Weights of a small GPT-style language model, trained from scratch on English Wikipedia: vocabulary 2048.
Each number is 500 + 25 x the weight over its row's rms, rounded and kept within 0 to 999. Layers, rows and columns count from 0. Numbers have three digits each. The size before them is the row's rms in percent of the matrix's.

# layer 8 MLP down, 384x1024, rms 0.109, rows 270-324, columns 0-255
097:468498498471544507483473525505445504482466484485469487501516515506505459488495471486469487541491509458475508470520520516466494505507522523520522529493556480535493479436487463515479488492529468495487470501516525515530479544502496489525489532504545570533515512526524521541496505495490495566543483525527493506498473486522475515502498527481497486512502504463531548516489559460476490492456482437456495497484502484498468493480483512499534497509512505531505465504484510465506461494488486498443526487492447497507463513538468506487493500487488517489478460451474506462528495494490486454493496513512522488506449555477512523507505506555502499510457482494501518515479555522476494530489499461487523462436510476502492486508481512519498464474510511486494418516509531465494540501529502
094:514485495506495465514491528514498515517505470494544486511528504452557487507487528516482471495514481512494492501540491528479500552470447471449460544510479473494511498502467515469507525514509469529542509489505549521458536496475550508504495514485504522496496477535470411513509481489489508521513493480515503502471483480478493483459539503506529502512511488488525492467508464494479502521542523505501543497511509489511445475511515524488476502528505498534474498551519520484520520566479505542495517486525560480528495516512505496520526488526469449480486507477498530498488517517476527499474485504571486513504462453508477524507514485481539496544495493528489533504489486483438496496520532512554470490549482500506498486512492467485500507480486489528533466444498510503487460496513501
099:502466504506492452492470471502475522527476496528529520473467494519494487530491516510537500469503495468537473520519492503485502486501530492522539506526501481508503490447496518519477565504455485486486536515473454468498482496491472515479491497493516550458453485504465457489561533507485500482497476530514493504524505520527514458493478508517474537483560525435513516497465490521449512477485504520431465501487501545515510489468479526471506566470486500479503510516519504469503434506478516472451543500534505487513516488507498495495470491456483483521471519491447508537453502557530466515500509518491512471474496475527441511534484472493547497482516513548515508490500521522541550471503528536468464444540465497514511488501511517530498461488485486529499486515516493522499469450518496
101:502529535490463525527496520484531483486494472470505536479502496508489480497450447492499517478505485525478450516505516515482498519537454490468516534472482499485548520495530505464492541480506489488500522493465486484483520506493508480470506472481506531521555486487516505493490503476494464476524487469473468493467496539500501487476519536503524525516466487499511489485458498512470525456491467467489521486521464487545491478517472493506469499495473529490481503476544527467522449506467532486519560458500497482486516510500522487515514505533468523551512526509529455477474505492494486510552516503518515520503471507485485514521473532478464526510498473501529500487448465460487471527472503541529522475430510521507520534482526506475518539509534504469535485522486530482511475530487473
097:476501461456548495491474499478504478512462478535491545479509533493509522500492497531478544483519508500512446469462497538480490492503475513529451509476446471442547470484522477509488477494472496474490515476562491462522507459507449466518514499518518525519528455515442543487521483488504481500540485492488488493494517495515494514547500504509463495503497486514520508506503454535490517430501463537472482470537498493521523505492482463508535505472522519479465520466489474493515536504509518517483543477498449464502475500495541519478477506500483530490502535572508525546491528498508494488506540499499512544514500467487461483471522498479496476500470469515502531523516519526503526533522501491492534534520531469504533496495526499479489481574496487495502508503529493501499485510513511
099:522473551501534505473526469563526497486536465534474461488536546446516479471530541514546517514563482485513492488513483496488530461485470487487510515486494540465473499478535539507499499488544494534512488525470461506455497511470487420509470475514506515503491486478496468506536464498495497480526504491502527437516474465494478482520456526502450473495482487498451456495523495493528537475538478465516484563488487499558508520462526500498522460539458504477496442494530485502536506503550507491519495492477477526539530519526519489490535485479468488499511441500512480511494482545485487500484479548540545503466497525489512491477499486511482543497505510520479523514502488514504505469486514505491512512507500457474480515492471519478485539527485483478449491475534482513533490461504501
095:493483467509489494559532543466500498514491522520502517487522502489512532461478512513524466503462486519487479467533506497527486458498512440549528500543506483499480485501486490498533487465452489503503538507513470544503518472458484506492533498498542464447464494523502552531466518470566525509512534514491523463497488508496530519483541508519476484510497514478494510499476482513538500516523531528464482483478513485505458491499502473512506502479496487439509507511540485475503545482527490475524508503490538514500486507481511514467477511453518454500518472510538530503506490462514517491496533447502492511530494506519499500518500489489485539495493490476542477477529552499501488520537500457462491500538492524474512524467476512494528469506513495433517506475540505474476489498560468
103:484522546548530546461486517512498529511468482492498504517521515474513501475443500516511486549495531516513460535481482494472498503505514530512459506497520487517474501497436507550482502524503459566476539501496512552478499470495501470476460547517483481491447484504517507538482498534505538462504520532509561489502503555528492541494469506531414478522468504491506511516495531480518503525500525506496513547535460498532487521525498541478506484515551528461499479496493500501487487521476505463505534490474485537510516466476459515454482516514528518491484504525518504519515496501474521516466490507517541483552496513463562517499517533494489480493513506507520510511482471517492517474503477532511534489537499509484483518516499519488492468492547469492483461513512461570469484467447518
101:486501512487522530516500514526504557522469484505495505488505535522485483519446496476495464472510510489493513479525509480483516500477536476480493493523500491507517473517538489507508474519503495498510529542451480488515465509487498530534497536484449455515513512505521466483490528454469487490487480515516505451482467447511493568504516514451500474480473515512499513516487512461494494522498537495473532467542531490499493516521500492478512460527501475563438517465516509453515502515536478475465498496464520498530503483497528496461517442505494467502480466458492479492491493521496533478540487492524429509493490504508514476525483458516495449499505505518507520499483479505528513464552540456509493523513521495511496503486499483460498501530509483481507447525505458491489476507473508
100:474530488501504488521560512473511476486497506520542522489502453481496569490467480513507475499480504458545531524489525496522490520503489498498483524481514473487507535533482445525499515481506510495514503536498486513506504497481522483481459510499481474512499512478509498500442473504508528515503443457493471494457478510480522518500464502468535471507519484492484489481500470527492506484523492552551523499516493513474518490500520508492462505502493496476475536476531461514494514552510522517533482518549556461502504478485482492501456510510448494486525473475504497515510519542518456528502497511487487540535526487479462512480507489532475513506500467494484476456521511489534479558514473478482483546515529510501517492524494540502518491478518499462532473500546500491525494507462504
107:497522525501508491477474538504570499517449451505514492490474539560531495442489506474535495556496501466506520499471503509506510516460449500489552488506475471509462545493497497496518514506521545473508501493475475500479520488517482502489492526466508507483559493550479511505464511480536518522475487488470493470440505501520570552534526508495477509458498482530522501537499482468477511518501501487461496512477492458505527538475476486484477462477506537508459512502519428470489510490537536480499507508470505501486428501475539540495484567492498471486527495485509491500503499510549512483497507529497434537525496491528507540517506519506498505522493506477501468477513541522477487534477488530493501494461486505478513523510532526503506553472454476497498533497488493470471516542471508
099:471477515497465486488482511483531476495501525479490501467538506507509487534494505436507504508565505475495522497448478506485465510454496461456513511473525452515577500508554449502528534473519521513494507466526501517456548504492535500500493481497520508502488486487496469509454473521518500523506491492510451505523520477488534501521497492504534547495523501504520502466484484461508453488501508518525493481454458488517501500498490472520533466461511476482493494477526474510518533469492533455494494479490473530531508452527504501480507498485482458483505511468533448548518498513516526496503515484469471512473496483552484497457542534522503497494480471464531510519512457493480463512515521500453493502523467531468480490504517551494540531525497515510473519517490514515500533485490512
105:502503496465517473520497509542496493495548526505526477545502478468518494481530503556465496494479510539464493513533518486500544519522497504488509500543440487506484468480506493490537497543536488513499486541523504528477456520530472494513563510470495481482511519481526514538515506487487517453532494525464494491489483507505488474468491494485496527463486507535499521496518515479530517495537454475527543506503514512506508525515501552513497494479469489492485521526491528498483533532498516484458471541507516486473464458514498486494521515507487453517527489503484468491476493557494478483501497458531498486483500497506503485519474518478520485487518508499496533503466517521493479445505492495489549501538530502474509512483479509480474520531490482534517479530541515533493522445500515
099:491500510518470459517436491505496479499492488521523516544467484491501492473613497473491503545546517473483496575489439486464485502504492470502495505540459457541506516508454497475501497527519519483507541514497450507506473476514465494504448484489510549506517477527479535492493458499497523485514511453479480522515461461467491477466498472510499485485485502461492501506499503518509543512529464464433525474517468492517492494530524486485518492504500513508495536501452486491512550454516512531505483497503476464495422422539496519524489487498457509463494516475467489514484493519517469523397497524522529459488488490523516479469476479501461522492530524532468517510515513492510527506489501524498499510509487522535526490483497454528493494518480523469538460512485481512454476494484528
098:501489511519476513471547454509519510504542449517474494477533524495455489503508475464464476512507535499524531516536529514520468457530514520498451513522535531517488521534509520503525555497549475505529504463441480504497502480509472472525505467530473499514524490484507462467470489538527470490505532511523558510467556435496478514486468509466500486503503504508499482468510500534539477515506468495502502503506551513474487480461493495482489502494506470550511506484473523487505469490504498478460540498492460486515505517493468558511472498493465502524490474529493509510506551517489520511522502512514511493469528493483453518502469485512491493516505515513508541516519490522509531484475528498474512544491457496470477515485479507569491495527503512518507524539480487522470509500510500
100:483501490491491459506487471456481522460482496495465491530493506531490548526483493462493462508524545505491509536525497540482537518469471491488538498474481516493519516519462487494535535460529514498493544525495483476499478470556476511470550487453453503500508522459501532492485484509461528465529472510556507527522524491514526491511510509492498501517487516545502510501524491483485486545495481519489450531474531505485482504491502515507503550495496515513540495523514485524468515515468495476525509518513480490513503512489526489562526523511505438472527506514434494532496505461509502505498461507515536504430514481532466497522501498495534539508540534519516476497522505461450470485531490491540484530491474514507517473479485518486473512492530482470523496483500469499514522499500467
099:473516466514494437537520519482492454507456484487482563509477513437521498503515512496507514499498470517491511520473555523558508529501522486493497488476491490519491484526486479520533515521468547484530490512446531516460491521498467538495490479490475517496460495495517493520507487473485506516511489505487519551509529518473455500479498469479497549540460512528500472447569513491464512552527464463522503488493457471494481512487519505496441508505509526456434496489474443494462517497471498550470502507494475544505490487493507511509475496499504553486484508498489515497472503538500513475469475511486484508470566572490481487507486539563499482492481527488517487470509463486514488533500456511509486497537504521508547474492494485525495528463457461478487545507453475488502479454488540
094:500430471512512470485510513508513499492501496527495506454502481471488474471491472511496502478499493495510507461521481495455540522526490521521517506510509491472484506513468468511458519491498540475486484458506511439486465502473524495510492481498493486497476441486460531466502557495482518558464477530519492514527527518491505451525547517501494486475489496479540497526561480512544487512487497511518492516518484497511561538482498470451519497483462476471529497514535517465503508455481459505553528495515444528522490547457457496502530542507538521502488496453487457472494464506492475467489515554533523510496490514568508527521480479518488514463543526511537471448522491541496526477495494501525489488497518491503500517531498485548494508517537470489555488464461504497479494518511485
101:505485467505526479518471518559492519507509520519488517523476500504465464518473517528550516506525501508500512522459480498510464562515488507531533466514510499519517516531489562500468512516545495529487462473478490495487496447499447525514513431467488473496505509503494471487520525536501501484553508515484521505535510484486470507475529486457488500493468547505496490475504508486454502492542495521479495502500528497499540493518479462507503455508454497484524459491530460494505486529479478507531466554505524512469475532504510526504506514501536535526485516447470507505490544524471508525452494515543511505489559509508495527488509500480521504474559506510494476470510520462457479445498477491516507477513514460490504545498522520524549512537471493488542522494534515567497514490522462
096:487525460555490501523476489477459470477507491487535542485491495510487479471522449517450541508513481475530469538546517525541510551512512465529489510455522504495481466508449486467472505490463554515501544498495493490512488525447522489491469543519461502490473525492487512491510485494499509491504566503535474498501476495487512475517544493542470523489444480506512486470511533456499516518528511525517557483516515493496476500514480518479532459452526506477501476493527498495483457479504541469517494472508512499513508517526506515507495481491483474482506486486482495500495503504505510502470505484530494503506562457554505495480504522493543478505442502538508494504525506516539473509466510524493554503507457503504475528490480508523456523501534488526477481485517468524463523471553513
098:499509527483529519481446536507471527546522509462497466518507491489520446506477508499469474501480500526479506472497495498520457535508447515491497502525441484560497512536492488518546503514467536482504456482519535502482504552484509434516488459519457505484498498516501551544519508504515510546511499503519453491505492492532480493504503487527500491464500497484523526466486483546469531500491489550489519531481476505571483469509477472510498523500492488515532501475525495471529490523472487487464528464463506506533491477465515472505468509512514542493465516521496483497489511503495471513514511476506482542505508464473523550447518474468462495464493524498495545480518488515514502521439492494481504489512493492472546558519491481506494517474500477487532475490482508497492505486466524
098:450539543477536509476529474499504474495516481502512478480510464495433516536485488441460464517543494501502460530514507454487528473509477454499475498503561494513466463492488499523483482477503484491552502458559519498533484516524515465510505466517484550446495480509501502487488495488465473501556513516477488447428548495534475491519483521514488467506515519500539517508506501519488500497528447513485501484536507494506446482491522528525530509526514499495513530470508551479496481480480519510499546533533536481494511486486487508506476535513465522536529523480556483477497519475474477518519514522483479532506522474491515468467499492544488494500507485502451488480480474470496529504492479516492537517489522440484508474521492551503461502509532474484507491457515483479483526525491508
099:531487532478506483498519500482512457495497522528478501503527474504484494524501494517554478485518487489550505520481456521483514559507482468505488495462494507554452529539561495506506525526530558506515497513508521481530451508486535447548511515481490485488525488471505532515504542487479483505487487478480492499535473521514489469499500509540509501501511528531501484555482465504544456517529516524493486498479547544502528450533479468479517540496471483527515510451490499502495505529492501526532515494480494494507490461510486453497484496516491484500473573508519539478449484523470538484533497521511502528501505525508507483500519480469554505528472492505484454515464535509510524477505480491491508513498507512495523458488506514513490515508523523473538519552507501516467522505564536
100:505515472545488473514439484491526451491501486517500509488523451527513518500480536485548517518484485477504469498485506497479576509515488542488480535491496508477502528518469499467507517502470476518497478485480504560486498502513511470487479503452549511544499468470488484531529465547446458507495507527519504475513501478494465473513486520471521514474502511492514468514509489514475519522489497494494503507537540519454518453495478542511518535497490469509486507496525480513507507467465484480536481531523494513494533538519500504579469564519488491521502479492508492486530462476515502520485508532520494523502540509537481510500484508515486453501460510489468502519484517449518490504483492454499528527481475487459480472510479499548514527501510516540499504489477461552477500477507477
100:495506464492485510506546494480533514486492496487542540492505471486483468499453488558467541473484528510511488491524496486478469488501489467497492500470513492490528478488540500515509519513521491510526507513503501461481455492443505464481477505490513496460502514523517500511514507494515487522487489519488505513475525497464484472466521488518500512465503518506504514520529483485516485481511500515552505488475520479493481493481482512503441535534454540531505474501483505538507516494477461477476510456456482493525527548497473476512534489530510536516502490520508462499451499484486530483499503508494508499475523479515451455457505500458518488469467488539512507472478467490498504466470512472500498482492469464530473510492506529489480528474510475523517513498496476466505485497472534
097:483525483524474483528472502493472494494515495541512485495481467488473535488507470478480511559484473494502484509463476493522474516508466521541494512511445492501543506496512509505471509485536461528517519530525547490495464520473489560517481467502527502522510533500463487480475533526443500479500474481504500505467485512483511522501460482506508524490493503507513495457509506506531493454489482512511471496472502482491490513516490519531451491491491475466479502501507471457537520490504533500507501525493478505512491540532481520548477534522474536510499500503465524476502545510510487520537469521504502501519460478498467522526497531529455526512474524489507533507494516512506501567485467499514489509474460493484504475475488487489540475453484513464470499473533491488489521501494540
099:492529518482504496515510528506564496510489496500487518510494488491514492479555539534523474536495508527516533537460518475544505502515496520546537510529497503504490485498534580507468536519519472486497508463513526553537494513468548510463449512511568491483495478508534468483487497504483494529477516479464527528496502482503487521457533454490479463548491525514531462514507531500497479477543522512501484486481514503507456554492476533476479486507486511503495510489532513520479436508494487516543487490536530448474489543521484478531546513468492508488504488466470528490518509529481476512504483508515513486516482489510515472546503554489519474481489536513478468518484514482497540511494503487477467486521495485486545497528528550519484474503495501495476474535533540517535510513533517
098:476471502524492530515534482496499484469482514482469503493446488519491518520486522491503526520521543503493476525509504556450457485463527536520531479498479500509515483510494522524490501504519495522517495513512541521429510489499488496484495513491499502521528488495501480471520524513489508479511523474542469483462527490532460460568474499513517531463498469503543501506498498482482507457507475476492452511494504525517534444476456498481504488475490490548431442504472468467515540453485542503484528516490511557495470486533491473516477506515515426509478487467550540526496513499521488491480515512506483563471487528487536545477490495491525498499485483480477493510513552476522534508532530486500484485485490460500521460531484523536504494497513485500466492517517486522516500508523491
097:506482488545547478514535506520476501490534511531504469505491494494489479515528499505496500520528484488508491492522496510498510523507451487512510493522501472494468464528523472526502510441489485531515459519536516510468569498524527508473532496474523505514496475490513504520512555465479491474515512456468442510484456481531518464548477460502480485524463459512477507522501499485521512494513506497476540477525472541498516481491488495488476481482512506502486512488494528559506459474486502506511500471500519490539512493480487534484505493468499485467474506514488469496468523496460517525505529535472475497501465505456462512447538490523500437477511540507463511495497494490503512458534491490483484511467491474539489523505519521492468510516489537531501493503514457518499476496514501
100:501491483490463535509471477482497495472472550498453507493522457527478493481465494509501494504533451480546481512570499500493501524506483530455467488578520476488437523504487505543439489534483502513493518534501477483516533560491461477492497527507514496534523549515430522507469533515520544461509520546485520479459473522509467474467506501487468486511515514502543495485558512456492495497504462538493499496479529480472480535528474497542494486501468483459515524482479491524529511448476506476476493498553498512480500461471496453522498487524499485513474489507493475530551472512514499492449489474472476508476448515463446526476494503498480495479481492508519509509519513541501509478462504503531508517490508514512492501471507476492493542505549490490511542515494464525489489514490507
099:517466492525533474561506492470503501511519475535479490494511472500477513524502486493475520531527491478489436499494503481483449483513540541484460507513467522479481526514522513456523544433496517481500486521524485466487454494451535509451529501500482515507520558476513523526481525508509554482509520515513528469497479479514486461479489496532477472515472506510473486499514511519501473508521500514489482543561496507538491472514495511544457508481493490511533493476495489502476475507484502488536500501473545526492521490514490513523493473535502481492461494520501522506459475467491531485511472493453499520484466512525494502539532513510482514505550494491483479473548516469506522532477508480520539481500471433562478536484515458504489510484465481530553531492514484504476495499496504
102:511469448507503505479483488459485458543497522458486499539487493476516520506507554454535509529490503504558499468515527470483544455477530548526494479464500500501496506482526471488504513487519472503507477534524496463479477522516531542517467517477458475484531506541482461555482534521529479503448480514486542553457494529511476509472471520500487461461498467527467523529496462466474464509509491476513499556470502496499502492503511516489548488567489505490501470496521494534541484479470511489466480476478515542473516484432510459534509477522524542497514470531445539496478490488484453494513546512447490525496507516495485495511517484491533535462556523493505481519505492466497523500533502492521513467490493462518496503514500511516510495447463522476517495489499474505482488460514515
100:508488498546496493434499501599552494461521536527524487511493486476506502533494490509536517518509485531498485497499455523479475507507507454483462469558445511514518536515504520480480513523519515524486510525472482496481523532492502517487507527511497528462523515505477488503460529471491560471529507487490522510485506513493526478541504541519531465517544478484488494527532515529470477495473469550517519485490446504500521488548457525527525536495485469527476518485518467455482477502502519511503519490503492528500520457489496473508480507514489549487510484517469496478475502473473515511474531468495492479527466524489514484510502545526485524477475522476481505493549430471485511480515522505471494456515489483496504492466520520477537450503500495498505484496465470469465515461458511
099:434465502505499490551522453568501484460486493514550511513473463497487477487498489523487551512464486487485485469486513527473520472518516517521520509486473490508488456453501525488494508507471463509491530513467498469518520526522543517460525503513496479517529544481497504445498466501553531553523537536523499520469526444534488444469524494532526485529453516482461503518493496514523503499476498502508477551516528517505480513524508508494473512528485478520475530512492511527514508504496519472458495484503457461450493459512494452498502493501511513511426490499467503473517527530519528500484537459536541471503485485517474494505543514521494448464470490490521490500508467520482488503537487504474482507522484531524526500497513519495510478468531483533488518525497524485575487475564449
101:509500513484487509497461538502524509478511532516522512499502480513465528529476515496498534507511547514475471516547495541462473455520429489520488528457507438498446492482542482503544509482528494504471529535508495510499509480515511501495523521473534489478524461490509507482494513526489497474479470535514557513516514497510511524469496483469535472529520540482488498527522527505450505563522508509474583508471530509460519516535503458493521485505499531529450513488501515486482492516470483456476481502477500498503519479473519527523451523513490524486466484491489508504516531519539521482464564501562461486496496512527518483482501481484457460475474499502437518454501533488547513512555466499527485498525456458516472505526510485537481518505526501521492470529481501537490485494514477
094:513521501537508520498557486516531474491459466477517455515483538525516497503465518515466509494518529489520545485541515496555495515468506551509536548481502498510554518518486522506533513476510512498460484483497497516494492518535544522515527502538503480496514504498472479460535461521495485512538491518484468526501496517505491411545487487519474499473501487459511515534483530534500482501498539509489467498491510499448530515471447445491492538493475478492463506500502468503459469469514498454485460495475458506501539497454517570513479493483500518510433503478487490530528487471509514469496528473469482465545516534472501497485464480529532505487538472531514483508509513507478490516484518492533491488527509507502479507462509507492528494536499493516504534503489521477537499498518511
092:510531507498541470511529482494485491482465519490474507485514516474504507520498495495487498489468492511490487497503489525423490544510466506464481564527513448519493532478505467490484535543483502528504460538545479512489475480491504519472553538488502505493446531510500493511511493513527490483510491487477474481497525470486529505528511514526514534536490512501504506481533520518525528455551488497520496475513486530480507534493489504447450502541474501481539505491518504540487495535537476531517499500508480473511481421492500519514463495497514471450508477500504498495513463499554513501523514501523473508515525542485526494503507461498504482509524569520547488474470453498491531517501471471483504547479507470486535478485518554525502499500494504472515499507527507483529503534466497
098:490460525525468512486473520539575445487510500523511480524476474491517469512497484549496473498523507506529512515493508530476512492474521499473478508476482459471508485510502482479512489511449535510535460521464504507461531536492491492514485442454464525536450501533471528479515511512458508496485529504489575493538525516486516524495505505482528490494503491479541493516511525519519512528484503505496491516490495520506473493491503490514539485518489489518468513537487493532467477525538514480504469482468496464540486518514514515498569539501506488479501520480514455499490496533537520506494461518505488507465461455524455478468492500552481508502453491530500480451497501478516468504515517511484512483484497520479514422501479531515512495483529503534513507485541540508465504514526474
100:561507473501511515512513477498512536468499469473517511506523526472493506538533500493486485443530540549484492498471528533512488507515513516514513497493489474503513562558461478467555536488451486532454483475507482491503496522479481480518514486517507536495456481512481562476524499490509521515485485524512477410496480499526508498526514516541498526512488556513462508491530541471496507529487480461452488521460480488519512504511490522510505512548478470521530527474482437480521566506528511482516490451493500513485501546544541558486469526500499494489490522501501519481520491489516534494506554503516484517474498532492485514488479496485481536477468534509485516470482522507545464466533524506491496511466451493485504479500481526514544509495481472501448529487489507496470502494450488
099:490487493511514505463503502517486507475536513459464491506479519501517489515500538490512466486508508534496481522481478508506512463524464478510509477493489510477447496513509527505519475540522449510504458477494477514486517488499448506529514510534506508490518487475540499464540515525503519459464474536517488491463516521467467484488520475474501533525492526501549497526528494496521516469490488488505489507511453485475529503484550481528474549477485514528494467479534534491539465517541524445536499499494511506473493538506486476471475482512509494511495495487457506494494501502464468532484499533554515506500480518477545545512480493459483581540446530491465493473499478497435483507487491519526492506535500490459495531458498551523519496565462488534516485455508509488501492487520536
096:469513525468518493527513521507490495529511512536488470470494507449498497496507469517489494500476521478519488524480462506516505528503486464495500520519533476509551502530520459503519484533493483507503517509444505469491484490489491496493516504496513499516469550521496494482495447456476490545542476504485487496494520517479503523522445505504478551447485515495503502523471468532551517516487491452476460520457488532433516518496465508498486516497536518476536512484513546461482579536546494515491494530532509457501477496458493473488502527518489493510487479505498491521486524499500478524493513514492488480475489533492512493495500488490541479515503508517538429525476494512506477527501477486517477459454547469505514496493511497493508466484533517504491524484430500454498531472535533
100:514488457514493536502488476512506494539526546432519497500497485533494510487521508447458523551472477490513544452485491485486483491503527513525456480489484483512492499491478492501483518502508490501512502496502525512495535527472471451501452525484523479473507508447457452518514541496503518521435485499534514497512488520525549497517566486455543501461491472467573469498500487539540457535544504523468501524514512480482507500484448494540532481517500506500499549490484513505516495447479486447528489475493510490508483543495508531533507473459496460494437529477452480484461458465479455499507473529514563490473461496518469507478477466484499497506491480507483490480498512504530536507482480470504466483502481514514498485496470489493489521538519514517509517461513474507464500519484505
105:470500451495522496504479500459489512511478539504513518499539491525515504481487513524535529546512513517499546503502503515457474505517496472525507469505515488524495508492482460561493520485501474546480479492492480554479514478518500537493549522501509498477554514535525512505458530478483519498515537533450531492532544491500484481432474503507491488478502481444522473478483484509544529497502504493503492463518495501520472530449500509537480504456457543449440492487464411497533514527510549510553486541495491531485476527478517505540438534511544526493481486503532523475459504499494461522474530493522532482533504452536529472531511501480517512461529505505517456501509506470507485526554517508540490488466493489518518508524466517501509493515474540508479482515444497469544504554513530
098:500482524515513459523491550485522529493511476503533481532516444465494476515526544488496503549526515530528517497478497485523514480520491488464492479492513482504480526542544457542497523527471487498496532476475520482533547500469515491505517514509479501534488504490465494532536464520529498509537521473512470492519552493448481500475506482543496527478469529501537474505522510579508511512489491483511480518536473517502516517485503532534526532486507550488490455506495497499493474533524501523514490500516515506477508513431478496529523497506524485518470518477494536471503540496478528493510507512521516528529469520497449511424464519503495466514491467528491507531472469478498509527534501493464432501536505461500496496464482507494527473489523478505518455469489496522513502496541499
097:504469504506488522514479506492484484523524479488469493512514483488464545479488517493495474489488519468552492545509483509500486507513495505464517513522550509511495470502495453559501531546511503502496484478451529489533444464520548519477499485505499462457464517547535548463526472496510464493476531494507517456493489525548509538480546526504497493479509459491514526528492476512521492550492544440525452513466510493463520491469511512498499513471449502487498427489499509494541508511516475509495502509482513531545517533478509504487504507516491507542512453533483464440499500488490506479536492495485539513494521507486476487471510510559491518514496515514511428448465490483492521505484530466479478504534523506461505463489479497448512514494490485510492478515488492526487497526545520
099:473480526539527533526485479490498488466492480488526492495510551511483491474481503522500486493512502484437485555542475491504476541504483476504514545480500493502529476496512495489480498440535515473510502518491530501448488473434499494486497474498481509457484510524532473519460543458454516467457515541492515516519522514500528506510465487526459487446483444509520491546505484511485534509533494496474559490502503481487501494515533559486505463450476540471472559538477566496494490517518501475492477497544498497496523526468515503533487525485506492497487474498544512505442501471484495494437480500497525497511503500550516490475433502545517507521495536469476489478491532509517493509529459552510493478457477513544486565548543528465490477526480492501491506504479495511511489512527526
098:498504518475493463465502572488492499509468464548452468522506477527511452503511521548494548504480550506481483512517483502497497508480463500500526554508433544505460516531480502442509536518534516514480498488514537468492484523505531530484465449510475523512505522498504464538483537516516524495467513472489512450510511541502526470480499495477505513475489492518544488501494517522457451485538501541458522482474528507508486485477486478486477509451475506482501497511517488464455529474519468477545480499462473492534552525469494482482489469506533516494469497510500475510485436492537485538527500493551491480483490521482513500428471462497532528460496484501474498492511455470559512524524500487535554511506495510514468556446500531520480552515473476471493495499506479502475488470461492
098:483513494460510496484493538488511490459531521523512532486510498521484495510514492495478485517536505512467497465571481501568484496460488452488493547553438536508490479549545529495510522491543515520511532486515535504479492501474541461521511489509497513506503494496518466488482511528559487488463469485515519499524510523544527495571529515535473545513483473493493495512572512480478436451500543555487496526534510512482502523510486476524522508484541476524480511551449488430466513515459555506481480527523483463514493504476505499459493519548450470507499526446515478516504496543465547489470494487559501548474468458511454510528501555491467502456528500501510508535475515456496486515521462477504495479523496510480508448519500523468496471495498527475506496540496488508535468486499499
100:467475490542555499510495526543504471447516477508486501518498525503493449501504510493551516563481517515451490475430524503505490493474526499489455514480498494491554508472532495532522505495485511516512466493524504520477475440487470540457500500499506486558551490533556526499471498525502515489492531429478508507514518559476509504530503475514506548520510469499491473480487477464463493500437530529500528485558486496534519502546525507458495504485501503505514513477472497492510510482501457522492488494497535500520468479490540507495540464547482450518536512542520497467509527512500476476519488503489477484500511471469472511487461468497492506493493505554530527499491481491545490498492451490498481523511481520502512527506507492486494513486477466544516504481511514545514508517514507
096:527511474480471541502470565517500558504507585513465528491498487539523500526531498530498496483487479508491555541492503497536500539499518532492493520528526512508521468490513437498517489493516498499509441461479517484486509490518514523500495474490504498526456486448489516488521454491496485527438509511514498487524514528539544507496507514524480543536518490517502517526474511531485537544512487472474486464516524502473520487503531482502473503502492519548462488516502530522569519479474482477479492444499506513514528543478524499512484492467450500519485522491533516525549484527510503461521512552491511515518532454544508508480498508541497499448541531503453506483472493534477471521528531488490497503502494480478469484448477484516471494466518499488508498514511510477525492479535497
100:528474493488486539535492518539490523500482472493464494472489476463532460487478517482484487483523497485489471500451503441535465474458511541468510497508501538469473436514482539512490499490466472500522526496487494485506483509524509559502526456533512522478480495500508520527501558562518492473469512511497510526514492505537493478497498495549523479514490510495452464578527527482498457486535521517520482523484490505450528506484474517496476490561464516498485473531478509482537509468485544503563504505503512479499506486511510539495517492505512498536523464483477483453506527481504500464433497490540480522537497522491474504565499526476486438463490494531502530519535479499531492505494463516527524481518513494514480515481507539486504497499486492475519494523557463486505502473506430
097:500497501534511497486505550498462488447498484458471518499536537503510513490501477483470533452522501517503502554517521518503534506511457503501509442525478503509547526511517502503496524527512519482533492493526479503496533466503469499520540509471468513522475514561487539483509526473507513470536528539490525488515444496481484476492475497511458522526480536526463463505530492467517511495497470483469488529455534510512496527447421487514496471518463524546459531469481503448513531485505484492506491555476527494517536531519503477488509521542476491502507487505487513494494477553502505501507436451509517533498525546517523491478513514467536511495462482490467518522491492496496476488537466544469522518511470501487497512510570527478494495494465507482477532498525454516460479548518483
104:518466513492510496468485499525462444527538535516466515500513497503493509486512507520514479534485484514483498529500461505495509488509509455507518482518502479515464496520545511486492474532507515543501530495504502489434490483517485482517528433501534469493507509515482495496477472497501472470477531464499476545484530491537495516491475534495498526486498501485473488519491475522522518512504525493518516491514448495503509509483469526510507493493525549518507516513520525546495542456512522561514498531496497498474529450464495544483510506493536514512522498498487496466499449563524502497491506452497504498486503488528491504502524519535521520512500517507517464479559477485497443467473500489501443499480459477509496506521503509487500502547489527470489523501467476508531514542506507
099:495496455467470512504537514487434495518496489463470491484474523482519525495482476514509520472487486492477507497515481530505494467506541491498529502495487500522513486510460478440485468476480525482479510528507540502530480492459454521496461479497537486515496515495551542498526529486532534457534488490503509521492489496496493519514518538488449524518475480511487495465510469469504546529503476520497498527510472496505485499494476450499572471477463473497503490465535473499538506490516484512499526491484516515514492496535509487538469466506498513495520508469492483462511442496554506498510504499487511525506541519506550492463527520498500504480460536511525449490513475536481492450512488488501493480507489468508514529485513448519480538489524498524537522473467521497497486531513527
104:516506505549532478459480495494561463490431483508520472480507489480495499497522516474481508513509514519481488500512492494503481512520484499495537515524531503517480484517466510503524480497509486510541484490502497553497506487536513518476497515437479472473506522501500490539501508530484508542463451472521523529503529529511487512534530500515497489508507526537493501505515499499505479506532502506499539522498512495545480508513551524505500470472509510495488511502497505490486518489503542494493487477491592530485519503528510488517502514548520453493540498540487542468518446507527473533483498475535456463541497447475511467527445526509477462497497506537484486470477501518519519526490532523491531466482519507467527520515511532491485516470524507495492527505505529472518524513469522